Weights of a small GPT-style language model, trained from scratch on English Wikipedia.
Size: 14 layers, 11 heads of 64 (1 for keys and values).
Architecture: LayerNorm before each block, rotary positions, no biases in attention or MLP, tied embeddings, attention and MLP in parallel.
Each number is 128 + 32 x the weight over its row's rms, rounded and kept within 0 to 255. Layers, rows and columns count from 0. Numbers have three digits each. The size before them is the row's rms in percent of the matrix's.

# layer 10 MLP up, 2816x704, rms 0.0431, rows 2487-2502, columns 352-439
098:113100172160158166096153120123103124130110123122146172100075080174155097119046092129158115131092070080146123141086156116100162110128173114170113156116149157115148155184100079135089084083111120149177079123117126096124132149149140130139140116091126166181124170092097
101:141168123147109134098121135141134159104160134190132111157192120133163200110084148120169145082116093104098162036160091142140054115155156158092102099121124115085116106089119123134107164110114136147153118159150195132215120131106118158159137117108101161121140084144099
102:172142170138110093162088083135155115135139159165130122158171182176137131106097068098127114165128133144205098150167083075144111154152116108110094214157144075129099092083126155160167122127121165131128088144117179109126116117143172144124090129152145113145114202094169
103:144111144179097123174151098122137155142158129120154100110143144177118092134190097125197114057098170136122108089093156179092139131110130134159110141142150076139076087065138119140155212124145127141076129121083182120159193132131102127153098132121105040107082135114115
098:112111155084142117120138107116132187097134115117150103095135122153113127095065113157130145094059140170122156074126190111089134134133085139092146152155111134151120116186160086082139117150185113158130176143137130168123170151172154157138157100106118089137134052173042
094:092133146159146104151133088081122134056160181124080081171168101132150146121121135170169176150056085163114105106152130111165132207116107148112189133117102147115110088130169102147101122156101137128043140157186143082156105103119107139135138155154148127143141137124190
100:053129099088100076094161112121096085146131064127129127169104053158170090099120089088144109097146122143149157063145081136164171060128167115091167116134139113128099149096113053170155150084170094141096095167149058162127141111158128093114160173135087114104148104147075
099:125084114139142036155158126154113074121085122122089131123110111130151146073147120154174110108124114140114112139101056161095178156096133119115151102091134192088098121130108164150140111075158145132177088125093066119105117141149136094143160146124119161135139041091130
101:093073123070122169116133143144085155131138133157091118143161129126093096175143163157149134129104101110152202103146216152193168105106115098156058121065111188163094137088140168162104141163159139138106126153084129101121212127168112142080149120181129118148165127092138
099:160119116171160071127147068095185103157107105080129125153093102133125128097124117115120082085116113141197173103143162177163164093089102089099093103203140085134219172106132129142119156151114140182062163162114135165162170139163160127143140187101131155190104081139128
100:126115113112095093157105161142090082145176136127118142129115156127162118071097093095104123036110124150110115217102157125080146136104140150145098126080159143112074180189143114157130083168109068098091120160146113110138133161174108205109138122181083125117116176156166
097:123122142174155073121113124168116147123110108144115114199152130145145149118131112066078099158107041055117079112120171140188166143088118086177117185166159127113061117130086128177137110128067121145167096135135166181113083160098126116161108039085143106163147156075101
098:179107145123072114138170159111097154114108097108113143117130128129139144100144130101107152082055115146129145111153099163096069178063100100095131137140096170143119101103118089130126101102102138166136108153109142087117135146068121146130155109084145096158131133163134
097:144135168112109136109126080135116107139085165169127116119091136129103091134179100137129107094122065104129123107125063175172113140153171053103116083177166071125105088119178161201145075146119108172176162069101126167097197062172232110131145098139143087141130172132095
104:150107088087066169160113166155071124105143162135076091120120232152116168198125130129136082154169111098185133096133099109125162139101132111096103154117147131170089180145074113119058128138168191094166077177157129095132151144108116131110120111162142083138183200157148
103:116124055182140071163113110114118137137155117136096161123165107181079092182159133169083175092133133060109162152114161115095146072136099086226100077156102061173128146121084085206116188128112163160125111054164090156101103140086098096105102068139146152129123124116155
# layer 10 MLP down (transposed), 2816x704, rms 0.0518, rows 2487-2502, columns 352-439
098:158187148173113212071131133133170112128135108149128130142145181143168091185163153077060170119117150212120174102156137204117162135074121119179180147152092151172110132137163186115125170108123178111125185103150107120145193149150096116133116165160092130157153105084149
099:118056117046122205155131155155156196151079115118106129156150092123153096156081127091144115121122152095152229117118150084114129093118080135120120137163073115126172167158151079161144160118086109155146200107187164137102175142145140096113137171153142129147130127108125
096:140165124080152098114088156144136160115155173103131192108105155191105132129119128107151132139058130108134123114095154151079129115082179124097070167089123129159142098106097149080146125173136075154150107204137159108085084164121151167156140107102112149106150133145147
103:146088123255172121070166093170040105066087137190129149113143136115101125163127137127118130151163104145177133177113115122131128079178168126132149116168100099177158170211176082076156107132196180065081110088028116162120156127090136113106135089136173101087192100109119
101:156150188120119119165142140114091076140097144150142106176191093133115149159125185102169101129124171050159181123134142100135121124116116073176147153182143124142124068127116118033140126098155145154168132108144132170071171114088102128132123144128192120146137136120132
096:128138129068176140152149151103147118182101105101171175104136138129144110172113115176117170203079176167137116118119116093163137173142133144106141156051136162136199129111158088185128101101122127141139177066164116188173091106109085124169129164183107138153082150107130
101:136135170137125165146125181158122147186136166119095135088096128097160123133119183187093157087136070152191185116047127135114139096209118117094082161115110089142125122118091174184088154154145096142100138136139146139192098062158197159123165109174123170172091085072128
100:102118125157172116076037146103158162140148141165108161141083062117113150189123081154160164148124125136117120095115231150145130122160083078073147105147156097125113107097096126143135145089118194187130173091173108141162126102156143157095060100140111109099148180140154
101:110129152101108118048184098085131153192157120202154104083188048105175103154075141165155098131095150094135162107176168140078124087157154166097155097183083120158152124124170113111095084132142159146084156090071137129102148125106167143146086129161149148199084115125086
095:128117125142134132102105141106089101150191113132123152170143191133109083211058148153080158178169143054086089124106146170127126085221086150088121095105112185118114137178163078169117136184104152131068088069152092096123153106091055130142157113173130136105070183113087
106:101107131130116121113163170122117086144171082109211109089156150089153175122167093162160143188122096109113142124108159135152127119167122119143118122166112055102133150102174120134126159148110131149136152072112079119162115179065122129104145112140109149105133153081146
103:086073099138132170167113145200135145145156175099134051093149139201194117158129110111146162151101109100176139136156155118121212120165177102120131148228119132160150110132107173122079184147124198089157133098226119191104151158112109125133118126146102121050097146109103
102:126087124101156144154146137103150092106174134162128177097105156097085127192152131161089100123136126090136092107152194106130125078145160190130073125166134082101121186109163127106172111132189121201140119117152155127166163114109123082096137143150058101167204146121153
095:111115096013115144109105109114146137155124090125135125140131172091125157163089099105179110115125162176168117112088137147116132155084135173149163170153125137139120154167124170084108118094103137111108124136173128137080122197080080122162115148104122124152164117124138
109:143096185096093154174147118127136125160131158135155166160162118146110156180133202157098168128126108105126122123158164101091164146138128121146047101107153118149180145114131110152130124110117080148108130108169177163131136112172150139157178128077131066107096134125108
101:121118095067112056092146067153100113141124023079150114133147131111122168087108126124116148103100142178155101151125174092151167138149123182146140108101146108084127128096144168128109176123136078178113150142153085158152083158122114125145175112112173139106109160189100